{
  "n_layer": 14,
  "d_model": 64,
  "n_head": 2,
  "n_kv_head": 2,
  "head_dim": 32,
  "d_mlp": 256,
  "vocab_size": 8192,
  "activation": "relu",
  "norm": "layernorm",
  "norm_place": "pre",
  "norm_eps": 1e-05,
  "positions": "rope",
  "rope_base": 10000.0,
  "rope_fraction": 0.5,
  "qk_norm": false,
  "attn_scale": 0.177,
  "bias": "none",
  "tie_embeddings": false,
  "parallel_block": true,
  "init": "normal",
  "init_std_qkv": 0.0634,
  "init_std_o": 0.0,
  "init_std_up": 0.0634,
  "init_std_down": 0.0,
  "optimizer": "adamw",
  "lr": 0.00578,
  "lr_mult_o": 0.996,
  "beta1": 0.9,
  "beta2": 0.95,
  "lr_head": 0.0128,
  "grad_clip": 1.0,
  "warmup_steps": 220,
  "schedule": "wsd",
  "decay_fraction": 0.805,
  "decay_shape": "linear",
  "final_lr_fraction": 0.05,
  "batch_tokens": 16384,
  "seq_len": 256,
  "doc_mask": true,
  "train_tokens": 81630000,
  "steps": 4983,
  "dataset": "wikipedia_en"
}
Each number is 500 + 50 x the weight over its row's rms, rounded and kept within 0 to 999. Layers, rows and columns count from 0. Numbers have three digits each. The size before them is the row's rms in percent of the matrix's.

# layer 8 MLP up, 256x64, rms 0.247, rows 28-134, columns 0-63
038:450515452523536417508486538573511528450541477584504515487509457540429581515489490528518558426402467358540615534492582471434440558502510545505517502555500467506500542401536431520524569438497467
143:495489465464590379471502472561583422542542446547561518509495474450493533531596472464469517481388508428566507506388510487490450492587489626462481461454514553478441573522549501530541517487498515
097:552362466477444414507529532550435521557521394503541482556532499465471508565500567504544586481420562417602534530536533444525536498554495482494467528462472491583550433513464457592537480513452471
133:500505485482404503464535623580454427500527486543440479500497515491473630422575502404380525505550475448535534537455503511536446514510565542411541506496520483598547555543498488449500465536494444
109:437550486468560522486538540551606485504557487545491597528478459469496482535455519475494516456489532476522521566561529493518512526628535535484466589505563442447422616376506460431442447503420496
115:444526554602460420508523485449505476548504481620497510464501481432494483545492554508501580464458476478472521658606589437455448555522500539510512458549538543484432586466563453521472548483474473
098:424456501595402523521557502528502539598448491565491500495426433476472569477470508512427487514477394461450544531454527476522436462455481492474472593551535525524550580545477493410486602498529602
107:601562464457568524563478467474461538481485523490492595473505353497494544418480579537512500493494488470449522492412446381576507520465561519490504415481438565444512565511544514470552563487429488
105:514567471535597517565479496456477494509419509528431458483513448528557560507604467546526528471470416525551562554471540441429469569473493528469470526576643442517499590430519478422538493515436476
107:534606466489478473431457541460500582545496525518502486519460543472493513425618501537474525479457506511450467636518480523482556493533509622467440553514478536490421559455547460400435584496450437
108:594479539517441472454423479493548490500426439568533496469585506515520492575523543418412500499568455435460535574504484491552540546542459601484497492393455466531436569529535457568575494472410499
125:523398453469493491424512526539508424524510561493561605447520474490483538550493520522404457430515519468555529516471637542519438631509524500555558465496476468507454490414479425553518503543415537
108:539427545466457512531575514567514539539495569548528480471528410474502564456454617414495514496553423443463522549473465515413445561569483541474492555530435458449521497507550451385529594460447487
097:497590492543554482473519513433495568575401547557511485512540444504430515415484561486428536504437429497458508576566568508485502678455549503476499496421542408480472504485538508496478486534447519
109:476511410574520426481543515479499482574553504610541486566446428439456515477452539591417514486508475488499586651530548495462507495516497617535505512493569441452482477447468491436456551525512516
034:497485575518524456465495538576573518544548500556494507497497452463392566479517505510462641443456399469473557547497568423480490536541529523456566488539449430453454483497504407533558580409538494
117:633550480535400533450541467445483459485522478535567523458455452424486500495467448566399538496483445449514585605530569472514563529584528619473468576482472553524451498454466493493500524461486495
099:515453484456577510449474490471537509577560603510521580463546510457498505564486528423469495411478501433416556448514639460524560522452554501551566497460500497541521531572497387537463491508564424
035:434571552474447537534537583579476485514483538525533542465459413518486557442580506557504598455498499441458515482561534439502494530503546451491561485492568461449496506364477376504522585425473531
107:521445466493528527491517537529548538471572568586605553540522497506496461453447486533434516461437438492500561595565570515398553481483507483522561402423486411508557503419519463592469475440504456
091:406562482592472528492455561566477570432493474502448517433541522508487466530552432483396569512418433442513468567512552481554432489538538480502522471546476512516424546518463378528594556495566484
031:562486490532502428505510477537531465475530497582490592491509438531404558429524545515464596477458431442533624527474522441498501532532534550502572533498468471561521522455500411487527636395503457
134:523579476571585489527477501446485513484467506561455518532502426470477512491602468563400573498471437487484569574463540364398457588514495504469561521503502542441488555458542461469451569498427485
124:483543441528439463565494542542488427452549476503479543478440420465469506481550460423529486504529410447485545517558467417470435543506582538487607507589540507541510534426616488508550535456395551
095:538487554427460459538487504538536482505556423467593517492520490499526444536516501530480513421446541481561530544441576436535499595531455555534493411509576532420538578466498478512423560384538390
031:566459513491441456524466525587512489486544588613519530524502422487431623514517506548467545422462503422540577550524578414425489599522529532484499553521504472486450448458494396552504491490485473
128:479477439516509433476541548427569482536464593517410639432461510551413485499559468492409547503393414521546510507463609447460514522515441545490535423517499510522464496544534474524519516534489558
112:505456482581561530468580438483498468440488432551540594524530407453463501547526435468456551518538499498538549609471570467429519501514451511371434578444485470498454543452497472503492603542468545
111:526479476489514377420521547552515479494517436573523544577565428566532493523540484527392506513442508504442514506538516441481480574541454507438451547504476389421519484588489429436525578418512470
116:534490388486501486537443469478470395525500504545509521497509527522444514526446583620410479480419488529473538523513569512511512524528441493424657500582530522498450515501521405538524517440422444
125:511512495529515534448535490474547462480543451536517510385474421434466564410481476511490502535467438487502603577389459490544532561573542623492614533504486571512488479426438468487456551528531468
037:547490487565487380496531561505503462509546465540473596467461451465415626467520460474426527386468438478484561539517509408448507589501506538475547521532451454548502597492561472517492543432479464
041:541507473575455460448487577535542474508524479533486527502510450492412572468492457545389557380479445464548586516481536454467503602549523571444513508459502408501464514441544451516479522390429558
112:436492523498454430493667533611560512450574462526538547573499489491496490465582461443436543485423577466526579556509497473494476471593502491421459495479489410480518508515516482427440503501448532
128:448547411438482494505432525562539451486541540540534470484487514604467602482540439494380520494502457521471492540491464414428521546611492511577573488524384532464490514441558451539479534459560507
030:525487453549480389489459540560530478433495432602507583475438470528467553410503484553410542438484457458500582557491489403463531628486521549464516517482528556496512486480551402470531562461509522
030:492519492554532455511533532510566460417506473487482520529464428551451617488591489488432520400441533360516589593438506464512495549515545488470543514502480492482505575435566422561476549456451526
107:475463517451562406465527480478479479477510437503565494499522516517482561468516424429456469450445509529558626613475583437464524496567465544473502430548610484578466577451531515573513488518426545
032:548477479555509411527516571575514497545495479524519554547434424441435497470522466554435583445477455495598568505504574384418492561474518533508556513496469462518487613472544450500541599513465545
031:539499506481480479527488600521525457494479441508469544510497498500423577441579440514438520433439485397542627491465528372486510563500555551493527515485507524483446529430589386506550532441481545
029:532447429495519435497495518615537415505504468517490563505429415516441523479525491522437549430457496455537545600542549392458520563547511526448536619524578511497476570440553419487543541484500502
129:566516456496487467494478496482520566546592493509445644532541527506457471543440578514463471450519466513550539559503539474452426599539430505408517531480557549435400477485468405511582537474559527
038:534454502459490409537468512553521482523564478510454539509510423513417563409510547516448492408470466410531545610475498420522457588508505582477511485505463525525453570432526411460523591410525506
092:513553441428466509543489529534525550404503503484468498524471449523527584481530490506498425478481503321554583508485473457489518555563520478557541528430416503585456499447530504526433493463392586
129:641441443502528425433470494518485513479519478532495564586505433487503515520584523534430537484466537389535480485509566416541438516564531483443510487476476507477478502567530431430588557455581417
112:484572478539452502481562488650504496454531555535452430476460492487453631438444533451507519471527443428500486470524483481450539578515584461512542519501417470601537592475428473529458563515466487
035:492505516476463437494541575508464578480553470586499536547502453530442601504543545507468610422480419429525602529510490410519531509467587537471485531500513458531520551485556421571482623458478485
122:572486477432511467481554535474481446516477539566417457495522521534467528478467542523555486446486407453598578515588507484490460525449599506463586557581502568527502523388491479501532560375454474
134:553476461443545406546461579467518501483587485517489500577506571496341587502489466486442473471428494430471534624511593487496527490517503462471550491509549489524425563420495500495512549469421496
104:504551512542447425471557539510536442557586542518538493511485543500454488573470435556542485372492538454593596505543601534457418549493494491429541550480541444566464479411453456478451510475439490
096:428445565532467540455582550508540546493481544466519489513532584531490495526528402522415471421497539463501544547438540505427496551435507505508531467480608430507632488472628445450463459548494495
029:492465473514531466498526498545446503500512516539454570452477448519364513455538457531430626425496432396549534540440524428483511564488570600433545488530523474574445489467529422465551554456518507
117:482526505488570532417391512469567504468571585472493571488439470506474467473641547513429495425521447479507539563440557464529512582587598520524478571454531485494470540490487462419455477503506439
092:592424571490543466550558514530486480511508476510528509552457504515433579510497478519518593382480543483530460486514522508602588534539561407510411489549480462547489447473481379596460527469465444
114:492593521426424453518467535532483544549482377492555492430582443523424532463487570522563511496477392438540534444540461492542448529413504529452565567513505487605536539469500476496561526466514423
092:497381593435422468549542534556514540498494488496511513442604435562512462473463533429504544484509523450484551520570507475409488530470574471457549574519440491505492466470599439457518525575519381
116:512410499448523494422538515477520377478561497541544504554492434521471484487569516549397459480456529370527594484484586492551418567580487550496462520520563512545419531485494483462539486493563438
037:527564434519464477529492510551527483488526492517473515520498446476406628507565433531481595417492464374519570535538519480427495546513517518414498542537463462533506573446542367539546571519533527
118:462505443433435538576433617549498556473536491512444539535440507416505595443563502492464537467385486481539551486519496451507668495527532493460475516417478544525503504466577483532502545485479548
105:561457420454453502557491550461433459480508530487519469456526471411499488504490486538499582472480454518493548579564504508516454600539471576407627554503446581415435528515516454553500577497480404
116:537454412438507472485446462435472539436499517526448634596598475480506529458539441457518538432455430493518483526523514465494497505529531519472514503503533408631475479495582447596433566482462477
100:464502458560578509544530422601576541545526518540448570497534473569463497469439467429492514467484422508483475624424467369459571518515528476503514419501530470436542605511533473506451486525496549
114:487414516508384482467524561470529502487587439524416642413531501459399497496512426536512465470469549545523498585604524520488468543535487505421515485566540556505524490487454440478497574551469538
103:526567560472489428463477469595489579598536469519541541568562555485482472547540400521423469450486478432478485522554574447457506532603527549516571513372480470516449458494475504450506557424484510
116:479468527564488494448494466460465554523531487622492527625464423473478512489522447551456487462467455467546533615511457491468515529444503544516500510549555518538442570443473481398558550540359572
113:472458447614556523510510451571548560494505506603422464542496378482438449449570496547460567506510454461523543572451493416414495538466487459430484594467475476428483556503516490535523497587491506
030:571499470524484496553505578583553452478482525585489545541458476511482550425530476561417596388472397441489556558449508415535482566509516514424482534437499501583504518490561410550495554468504509
105:490552517488448502555533538529522573405505503579420514434500486549466607435530558450505475498553392475530540494467453474516590515432568490443542497471423482534555565464645482489530547455474502
132:514395471408574466589540464483578435437541488598568571488487468484473541546502464494444524379551532478554512527488609442543506558449541448523517555511506490491509573462470472420472489447459480
115:506496385478538469424445477519504479450592531513523437581526493575490657552519412545373497483508529474459492582534546462489526540492541500548467521488462419468520449504485473551551489590490532
073:538479425477507527463463593600476547426485375554447558491546458601430512409563480439456484496507487405472511454469594473383513543477570516485564517548497509491527499484451494486540527483531511
118:503517424469415565441454496465547513506558472494492541546489563520430480498545434476444551496430487512504595473458601493508477549521507618457544561481489470561540481422504477525646550394494494
145:440510464502481466507558561503544547444483416484426541543484451418459490572559540546480527458475501503553524539594614471398477503526520480401508550554541468501434542524487457540529598512443614
029:494537473513454406506525499562599429504536485552425506513465461510368565511538556514430559441527459392515595504552598464451502562514509576458568485461465467517487526504499420513543531428498515
107:550504447566515493486396510633514490539527450554522528548483400527498516526555471564447465432457500504574572555474534490583566560538475459433424543537576376440531537504532467523502498488477466
031:546479477467461469543459542517534514440538437505536548512507398527397540470484487532442579376451461432547627519481502479460491569523557535371492498518513457503469538456536437480527602502553511
108:646418450440472542442462620461481402545561492438429494493513555454425536450504475551421535519476415513515578561491491508489552538487497544443470536582489493507483540502478477519480544480587534
107:599487449421448481545503478514517352564577530574513455519481480511528498572570518513493499491432545363493506513560501521542474535512617434479516449469496552561481582456501434485485511430492470
100:528494485538507550590439556605487529441459464486387463479438469562530573443480485490495581413610515508609502527589514493436503542462491533518472512544516463502568551480492502570479562423447467
128:551554509463564502483393618488515551537539527544436549444495505488442489414472455446459582453413522460474532628438475420500563540527538492529456561493482494544476602484484470516482584490516449
108:554399398517491468434553523525537409566571505503518489525480482555510527537536464572443495508472406477432565538503579506520488520569475481473492524482607561511354501421511447515509448491467566
033:488511402535520404477515497577529510453544501575479504396515456510465552422476518568476521413407486432506590531561474436509510587466473510440511508510493469501445495425475392519467532415440563
133:512405539458506517466495537554525461480512488542434499460490517525504556447486455462518509522460390346489629578489494461447453531473597614511488452524578467522536496549604456502513522485519490
099:464477488535580484417498572468541492554421559496481545530482583451493443501465526500476515457459490507504476654558566503427467570507433456549562483391585468562482522453552460502551499466414531
031:542523460555494461485515527502534521502542483564479533508466440487366553505543438519414554420488515473551577559473524474427458571548545546458583457454486524514526539476573427535488644432448547
124:432457500489476568444490529468539594439607509579487489478501529413521513382519533459515531480539519440505604557443478503408587548565528488459563497469449592519481566552477453461478560495478462
117:511488447510427387455488557459522470502561495526391601510433495493476451461566489537461619469424537526427553518505473511421450535509460519483571460547565478507444507505458477507553636521538501
034:513487482480507411474536535510533445510530486569496535543473449498400610497534522571434540424481512437511566517488595452526559548531503534416572481482542390507379540463536451549565533446455474
114:615553473522541370496449491527554386540462501525488543560493461489416502532463561445490490461547541357541498543547542464555532505541528458428553537515491522490468485508518417443551533458425468
108:531528474440477557497454554608554491442533468532488492434586520501454595492444425427539506507499363476506547506382476473500452555497505498494539503531519561531460483351474492538546515429539492
102:512481422435479515510422567570509473543494519604527505532516497453478515559521537492467517475442590394551559589554554507416426598517463529491484570466496544409459509479475452469404513450526436
123:487461507424526446520530490557471454419611492527515547537464470436476492559516553438475519405556506378549492544410546450486534474555593451498467508518531455658522530518484475503541533523453535
124:549544513468453472441503519523498558515538580501526520533499533494473546457437408522451561502479573417413674589567572472571426499595506560496514506494467527475443522478445471469534488445515520
121:558442532523476509510543511554495472599515527489494511507526392461524498486496521516354517490437360505473540567403469509444568566510528539430551519475474474537507497395496495528560578428440481
105:500545509521464382510639572566484500461496509561556505474494454487546486494473466491497552427471426522506578522438465432519590465563442584496538529534488531490520552511448473569523584400572446
113:442499531552433429446526521526534478513580482674482589575423450442528519461497474469488564471498466453439518553507574488476490473601472512490471454507603478556513561478509466438422457509462526
043:566439538477510472525492541436599498468491471585462507452460475499476563466516473527420551463437496418528577489530647419511500576542503551416542551543435525517478534465544392489469566469494537
111:503409552506577480488579496436521523539621467549486511520515529441477552504482482444473532511435454433479579545493521419467545498489589497434501532527514508549539446386481468602595508460591552
032:530459442513485412474545625504532497448533485586438494499481429489443631465555463545425530411506496389578559514487512464531459549495536530461503450491526495433488491466511429541494573409467510
041:540520489480535449437508547574497486495548426529468529466513414491450569482536539498436549419419444419501562541496552441485497672516553547462557494508498446491492575464576469520505613486525521
117:441483447486428510544562581501543494426536459522429537535432463533398658469551563486529472489465423475478549497517503422536544511488529476507480515487507473569485492481613489492536619453463563
117:552523404528577495450422527518480570563435494574412525491462521511513475457435558534411537486417472476523470552513458499549483609544537511488514522556579537577393589517491436480449494482487562
101:510391507437438445498528572509511397478487482552545545503458538538473562458525527547433569419550523482577550513505605393545399545433518465458605491471525467454567493504537500471469490501480547
117:484498555499502499579437618566427476443474508508423552553394421554383507484599503485471523462486463467512526479557504452495446529506590565500482521530488613506525508503464475430528529553522584
113:431471536366499512550494486513406424475488551535565586536502507454483511509592496504481532492571512449531566555483499442413441500511553461572421483443555474485501587491535450491500519581415586
137:518487380474489513527430489519577466498596484553563506503502495481493502593490533507494447470406391464538544559469494414450599522564557527443519486466549511482461647435506500443487524454477522
120:578498483513446481557438474488477531510532479523574535578457481448482563534482494481478484394509537479566478571529610492581533640483472508458472389545503409421466490545546450513482564449449528
# layer 8 MLP down (transposed), 256x64, rms 0.253, rows 28-134, columns 0-63
021:476411498448489529491504539532547479559488454504442546549455463572405464484524533557594508464585548520515466468457551496443556575489382486474436391464538444487454515474480537516492516435629554
142:487495575497446478515458467536488545515491444550539521517555487581614546532497429430486514684471429539511503477560452502474503441446483503481486473495546527413511496490492609518421580449437464
085:524509471521634464529468424582477475418531529528520426444473520548438465466466488513481460470571554563512482530496445436528440468550498623572532546522424477474428558428508593488496469496525413
132:441479482528466476458578477405387479537531532495531488457518520420576508503419580458485465544579508511435467504531537567581582472415510524519510515509511544567489465568361582458531521503464484
117:448532451447530500443531507536505485568520490564443561480483561390606442524489486470522509504529544504449588491572474607525460452485556504463537420538449506392394435493545473489527441544418487
111:537522531505496555601389481521542454476483474494474368418491514521532478449537448475570480573454509469505505514506509425537401431410472530523544621546519519577491430460576566503475525490528472
084:532499563537519483599406427505517505525422476472498520411422533449443502499491553572486549558507607511548491532476402482528420458421488593466589471466461533435473468470561590495548503483494480
094:428514507534490415512501529495550586483519416486449526527462559475467448592523458472561456576592439473491442464500489549394560545525544493563438559474528506516473437521512566492482360498590473
099:455465501460470508637496531490422464478470482486536309537520525525511440521479500434570512525529460461464396554562574497530490539481495459541529589532543529528497482528476539579452434495567463
101:573445488551590446545550509490553449505414522515453451499505478494556542565429592490594441470464511442468461515480372498567493526461508494517427501562506411483568465531471376526475534544496451
109:500536469484435495553535504538488427476436466448466452615529493488525456572532424470548477412498544514501423518543534588558530575465421472433464498502641542485527487527454440459602443526466473
147:453562552525505526455522483490493531585401479537452567494476504438442530474576534528374489520492546468545544460538555500509426484452472586489508500526437436428514488512447489550385494599442605
103:494499449488480568551471495522491502525455500407476279501520523527505483469533469500435513515469519568499549527487458538472466565492495543573495543459492571544472522514536668519430554480459481
095:562455456383460475528462570503476480502495460489531336517509545544509565466506468497437489562504491460545472568519415525485523585609493488580416531500562503505523513402491581549444533522497507
103:450490624552404555468456453566468533489465520528479480505484566427617477500569548481503523589461577533576495442479473520555476432503470494469459529550493485428422512494446511443581453531546414
019:477456553545535456447519456463441517534451513563509484520483481350522481388567466464540481498469533502528492490550440519516548436487584485429506528530561453596545480489429486486563483499667502
107:550541495511412499489486568361442432473485519483489537474536509542481483551511558465576466612589434488545453505532558553494539451501478583479502515425445553443418459486430540478571502510589450
107:540551556493476502524426574478448491492516509511550518515512509539509477471472478535586563627497484471444415295486493450529508496475523548634487546465518512477492475570455463502440521448537485
022:415500488497503564509405419575493517571476450485599504491449523460599516527487451546657495559554566530502411528462569536500509437493440416509432474463530529517459509516545558466501488445520501
110:476492475542419543493538438559512529490488601427528514536462529571581532543463524504532426607538478475471537561575419567504500458514424442513513492503437507435475479470412636448541465486429515
082:375584575518541508532500547549455511494455483544481528493563481568495445497463432474496454477477503534432524494531496504508555475472586543532568528435463483511520462566337458461374471513587507
019:386587490469471590505574437462447523452475447552402474523487449458615468527549510458494587562591400524480495567473484536471509489509489454535459476558565438537485521465479541467436482521541557
116:498604511504459539697400436525446474492503458493507386496475497518548441470501482456559489551521455522459458549516549462513435499485468485582489534542476530447469483532519559558397519535545533
123:525513383462535527525509537474604512441541481515536520577465551434461463520542453446508572487584492481536495475510529487430487547520554520575539400463484536502474399456540591567445428559433576
093:549511457505496496540531479540487483487485494548436399491544457540543455548509466455533448614508461533523548491382403492457468471523551410525522540487546472486496453531522690501461509445452575
021:452533442475441522561429511430478525411542418478526535505642499513515550518523533630563506504577421487518501520456519510581550505483516490388499441562498474561480414515531526530454555548469528
127:486532535472531462519492471459535349502473535465511541441481574551550422541541514507434622430549482561458423512462530500529526482450490452546492488447517488491547550529518385411501555471489617
109:498485483489452453539510407528418569485470513582482527427495503539573475513495500543584415576468520465511545529457455498479506436501433515496486441527523511454449507571544640454568437527625423
116:453523466488523548421548502486484543458513518427447497519418578510460541468542572474595515474467547614465479431495468507560373505407478407528526576518505521437494480482598460557460465529487566
115:566571550421494446561512545523535425466483466507548474502544475532442457468455544541517490370419455442490480540488448497448557536413537559426527487505559519575617476556564475547547462429463479
133:518483436480459546545490533457389422511454462499536456446481529476508513465566488503506552699537525589495405499541508536481498474545501474461589585478539563412470495535520565489533538455503483
019:477423521475476489538431542392475594446592498474496477530425566490463615456449472514483581511474553491504578580585542562561479500527494455531527418571528501471500509410466512529518535587470467
026:520569507459513475501553544509355498464426505420475578509482497519464581506403544508563524397489479525511417452462576468535517513528407466452500522480480514612484481504458394513473466439554535
118:542475385470439526566551518525521552386547547456536544406484472476488397409468439514556488594499558471573495458538461440592511509569492518439501518484451518479574551504555482532427499477511530
145:515596573495513559560478419492539549406470482489493497428560449547432399499582525415444500431497500428586480470545433548493435531488514470514497495539514474463499550532546435576568535491495396
019:469563503464389497613471547565426508423488402463480565491463538516510525440528394603534453528485499491492447516539489451516498544442468513523555479568509568432452470593441514498457570466435490
016:554425506520574449617438472545599442489493469469492348497421488546572508554493434531515540542532499552476506464507474499450510484494423490551467411524537517511520481477488611472434567487574492
103:519540433442447432400519491508456487487524488460532411527543562577487601510526461433491472636496482501569485556475536543513454560411491485558519535406461479492468472484481572469484426561591539
015:464497536572524545506406412501513513439553470469552481490625543497483455488531449477571431554436604538441419457472485456509490423587586496522422477520546484512523443517472505485508510591592482
021:471419586492562378522534417548546498481541499486482533493511602529468498449550484498587459448510542542458524415487457518551377510493371480508446493421478541495521512505465518557527523400464480
018:460541422492468499436581555464491458520437544490478518418412523555482499587460540466385555532476497477492465510507537441459381517468484504544517491462587494544488509552460521508673523504560480
156:485536481430510594514484631508534378547468496384455416562533528575515467483474441521501520547503546510522515517490516460488453470485550476515533539434453473524576560474506459521455570603412433
027:441446551464498543528499399459465568589567484489458499469474601513487543465505453548514458469556535532589502477426487562476439520521539472554545524501528522602583475524480361535457450563482422
090:539441522578512462474380483451512489473491453519506459541526543465483505569481567423418463616581482607466480510577400538555523532593478459554521489492495576467471449408486522456536472471499517
141:529446458590572553414457439588465560492500480502551505576473474617429424472470480500553505554516573451444443524464480455520446527554556505447478472607428501480498467573453425471466515561504517
109:482591465417418528504524477514434521475499453520508565561492502507457486418468477537482459502429555479568470395437481475513454529547513575530559516577568464528484423483485649553562574535454540
029:449422528511596470413508516520509437541597515459532472492454513552480519548614444536502393491570467447460508466440518517487516461495475479550443497509474512498633528503474495380572519536593462
125:505413462484529548520564477478570563460536512555464567464481541494521519425497596536478573440502587460498482582557414522548450560466433404387475464541509407571451513474514490439549495508502473
138:452499537526488479595485576533495522507538462499556539528441470533419593456524454540515496450523462482447570626565519512451388527423479514478515463524507437465422535462574433557420500577427516
118:451421477536488547500518465427610515423516480547505466465586595436512420412544615528523499476595516484518448491516491467548493527455531532441478543463469526539481446474492404447444526576585470
085:550530447490457465502497470491473569526398505443502486422449467572570520466499565473604433616477502598491496456496442518503464424461480455480441416550549600516505482509505608476537574501504456
016:518512524456429522605437497591453502528539492405469407529531515545478489555495374511519532534568504562565550493484459586555463508520481501618526479521409506485484467521421481428504549554431466
133:380486467588462469491549379560472518562532508534446520507491481477563397508462492385527502504519604517567511563463491444488500534395554502563473525562495506455475533449491525501476444592461544
092:553586429522558421425467500405508486557429477512541552536530539468454560569454395586549497553524600520574514508511453498494442480448461545475432476490533497455420495470468567445521479577559503
113:464433587576550520499463456481528518506572518535458578489550563506535497535486475533433533379543551488436448618497529553466563469480510491502477529436524417490529501489492325473462509475474560
087:546429424511506569549462480493467411608499516421559501447481554590526470477469488468417580549559519533488460553586463472437533516452483506493393545480552439466440506585593513474469506473492555
133:608499453498544554463526537451467486465506604426524520565539477544500553535529491481452565560592514483407583492509475571573353483439538495464426446443466525488434520479486484480516416479472506
023:485466507487501554635421336490584513501482422542467523385483507457418464484573476566526522548482509526497464469484509407415481492464538549498477511527545527539521447481495519475480596514512434
113:480532479602435546445476497504468537545526450535589421509511566519584494488532413472496451591521552503506559533553569507529470403584484513526398430560527513447449474495441482469473385489547533
110:435528565569542499542510461622570541482604469514496463534537480481547508499489453463498425575474543464490522417464445487510494484460522426519423413415520429568578437473506598504437491514474571
118:527514509482470485462506583517558469547542452494504467409403602473478556486416566534435527501545579493491474495476549555516516517504542487591471426418459563395601545451490483434577432471508484
099:493521460474479430416510533498482482519470502581477528473514509457553539568462560502581506577527564514573496464549385492533514504488348499528494571514542580447423494474512576383509548447530443
107:528500533477483550412468488495524478527588492387557486525473518514489594486525423617504452524493470505472407506521528418540469426544613557517398520480470499494606460526418498430495547514517538
103:444473602546524530464434464503432514394511505502462444539541478374471511447489545492514467449532556585405487502477580482532518571460501488501440509454537536508528428538538451433415587539510594
118:495533529571557508531451399498556526441517525481625486450425457521491536565392592528519470582489569468504549510449444523476572376521445491523444476498450449457473487549511571474482498520575471
109:474538482545538469545483403515443601505507507533538461452489502491550496486454516500565453570542506578524496478491456489520489436474450506441471440623501490371462523515401589499449585478595420
016:424551521534483596568535466451420550435429561495531510433476495436509429500465547551449492458509543455402516517485477608480450442527520499509430514554469583464429530466516524517495405583576452
095:434469551572519430446502493533412499466510570521597570538528472529541420559403501581501486552508552440498499484431571505483534453556493527469456492576464418458468413548367488523467482522531489
135:520429471460518497513509479435542463490457416529534398463502527490470560499440521535450598581568553596510403530568486417539475439521461473606528485521504513544634485468446498447472482514546533
109:474588539471560452475547492513524433459580517571474528476515529480454456511523523415468496434527510476556518467633480496518425451447489453468438517592574521485532509518448360440483469620482503
059:639494555522533486548522380479459559526541554502530503453531573434586452534578440504504514562568547470464456425441461502516478414388493461509471548493507540420469496505487544524464553441554508
115:543536554469540480524490545413398447519484518443551489525499502432595499526559441548604580520540421516464403448514449461530573464568456462531377466440506480504545569500532469558506553490472512
146:575478501451451512462496482476411453482532440487511491443486533450544566546535470490524514666493513484550450558511509567490522405569562468414427522473504517502562529476371607490552519526472520
019:492508443535543510514503531553490514484422517462577463454545578593548426531425543609506483504476527533435452531445486445588520470425496563477392455489415500467475508415523548515524432454437419
105:471542450488481491419529554486488516445545484464408498463538495561541523461398535508561516533514599513556525429428463459582488494424536403587549529480545469591488464459618500455471489438460549
015:528456480406577495561459526499534509521471388390524441483425479479487531538489491484524568509398508545578537576526475475434541518498431602537531465523506495461410591466502543532540580498494421
109:571527551519499556515432557523530439458483544431605443480567512461554456467465477422610491509513465460558437500555423470569491405459451491550444517531508484424623527502452455532454523491539552
109:468489382540529478520457552484549483521495421509574531536503431538392490475505551448591437483469624521472558437510440433549484491495511530447611429508515452523458427547529508486544545478582464
087:512525552482495484563402507413508409568439539506563446544532522454542456485498444530401554512490484534587440521550390584428596484530514467485507493503435530426462468573548501529569471468532456
164:503572489474537558520472498503551578504488451587371524414474552505438466480482553493465506610551512506451494593493483454473453496535512457576461504567496529519564367514557515400425547502500470
100:508515518481563565469521540607419554527486515506416529418563464562562516502518493532499584548534495496443568431511381530505452415472439394431442470552533504498496477483485459500553388501472462
019:431413456478494450463512480469402491491540526486572477487445644463535501432542502553518534501591596546633487533517434428466524467492516564557484452462477543455458495585496566448514483512532482
148:464477499506477485489431475554540498550481491536504471577479502514371511583441472510568366472473458475554490495419502533515601440458543501459397480495629405482516512551481454494527477566505553
100:531554486458596542499462548535479525481471529464479471474564598451471492437402575460527449416551457432451494525506435518504498549476504376579486509420447517551604487569537447469503462576503457
019:451514471451598576516543471521541524480484483562467523470533550553507508425431563489504351474497555596515373440467544414505537465559451495535474481503539490539551421535537480485495392525530487
123:509471497477475510492573533517381485542524431547527431455566546501638496549552486479499479544483482509509471449467359635453528500481508438512538512568530517545505545468470506519554500409416443
116:511516452432479596494488459419415523493565558504456527459434503466460479528419481475469515438614482587475501469548478533508595508396525516548443487536457493560517470536605427498567479555535578
017:514570529487604575496420418443544562498531570542491524429493585522534522545466458508499508506556577597463506484428482464563417571540500446562450481468393562564547521508499504460438476503553464
121:554516468530573477487508480488527486545568565459560444561412552503473519494491527450515536525554401514367431533569461601501563431500420537440574465554547559456452488441546492440538456461478485
092:588503480412509502458513532489547477579516472553576381466505512438559477485598363455492542480432572506536441546434578552517457537466444464551554532505551490518505489492500582502487524448453566
107:466537507495580515453535552580523415563560488554516570560470542605471532576481524482505398466442544580514485488532508481559386482489474527539513462442462446514466457547434505528481351485485479
159:585453505472520499449482355519455496508436552482502403492529502541603492523483450465478476568509554457458522594575493573483500472506552554427371555519527565454470472552459543455499522476568469
134:463497557535525467437593469448497549437502554531487561470491549522565534585401529540509462395549459464487523513500492501435581595450500519460441488519417589457389552493523488466438432495555466
121:529525490470499522493494492479565534486541493453490446493455484505554483466587465485545553752490541439470477519471435444506515479537525472528550530483551525456507413523453628502445518484479502
115:499560486449542535554499403539476487475553464621455575535462478580553535512447496450505476433566511529458436473403538575494537471497400513512401468551465502485556559463413530449514440515464570
114:528473485527514497451446511414459509463415560476539485407520593524581518510561519471502513621413591470527492446552480474562489430505479537522508600507445520496411455500474491519543396573560466
036:482491497490459419586481539424491466495513444526462403500508504622505492488494520445401504510506544549495521530514600538560514370568489523503520479548486497511530563607492464546514428563386548
110:495472455392432451467486470496492470555503461456491530587460471519571579603499476557521457569515512530543484596417425555456553394470447482544420447571556545457501530514533471524581471464480519
017:451477424570509472508443510515477447520491454513465426554540611572487434597514522593548492501451517526539497517503549566532432431421559421505447574504459452388576429472511496473559483498506459
030:534499470379508575550476436489478656473502479499473365443462593540583584523481491511497469493499566586490473502475500507456532459520504535533510579433442545482472444484543444477516556485479438
105:494473532513469526536496484545420534427458505561502414537483541528574440515438449496451443657463566500535524461521500473495554416432437486535531558560491528471456418523437590530476502516620492
119:486528503552503452592482524491533554539506517488436483445461497561525520532514600464557434502547493451494438625429431513587477495470552446474435553479530468477408446547578446418377510504512523
099:427396480512477548469540504468514570415537479521519423500487575475486497504496536468421513476461530554556425448507565489574384430539437526534579504557479517498629515475536530591498481426442479
111:550489468553557471462456494399545395448595563361584476553445506513457484482536539479444497522529534544474476488513474504560475592493565544400487452546547511523558565489471437447445493496556469
122:550507448472434515519556509490528617493535504438553530520516571585510556429518439545457497513506462524510457416432480472438438462495579384484487561456510566555453439587444408505509486450490575
165:533424448422519494430492469504518521493531499501466455570523553471544516565520539531448531651437454538448464488501448573458576479510527536462546515444540557530506552469469575395584530388443467
125:560415525515419607474432460548363513463463473549504529469538488549488444511542470564585583493485515466567476533515520526539435456561514419515560466466505541553473494436513424427504591521471552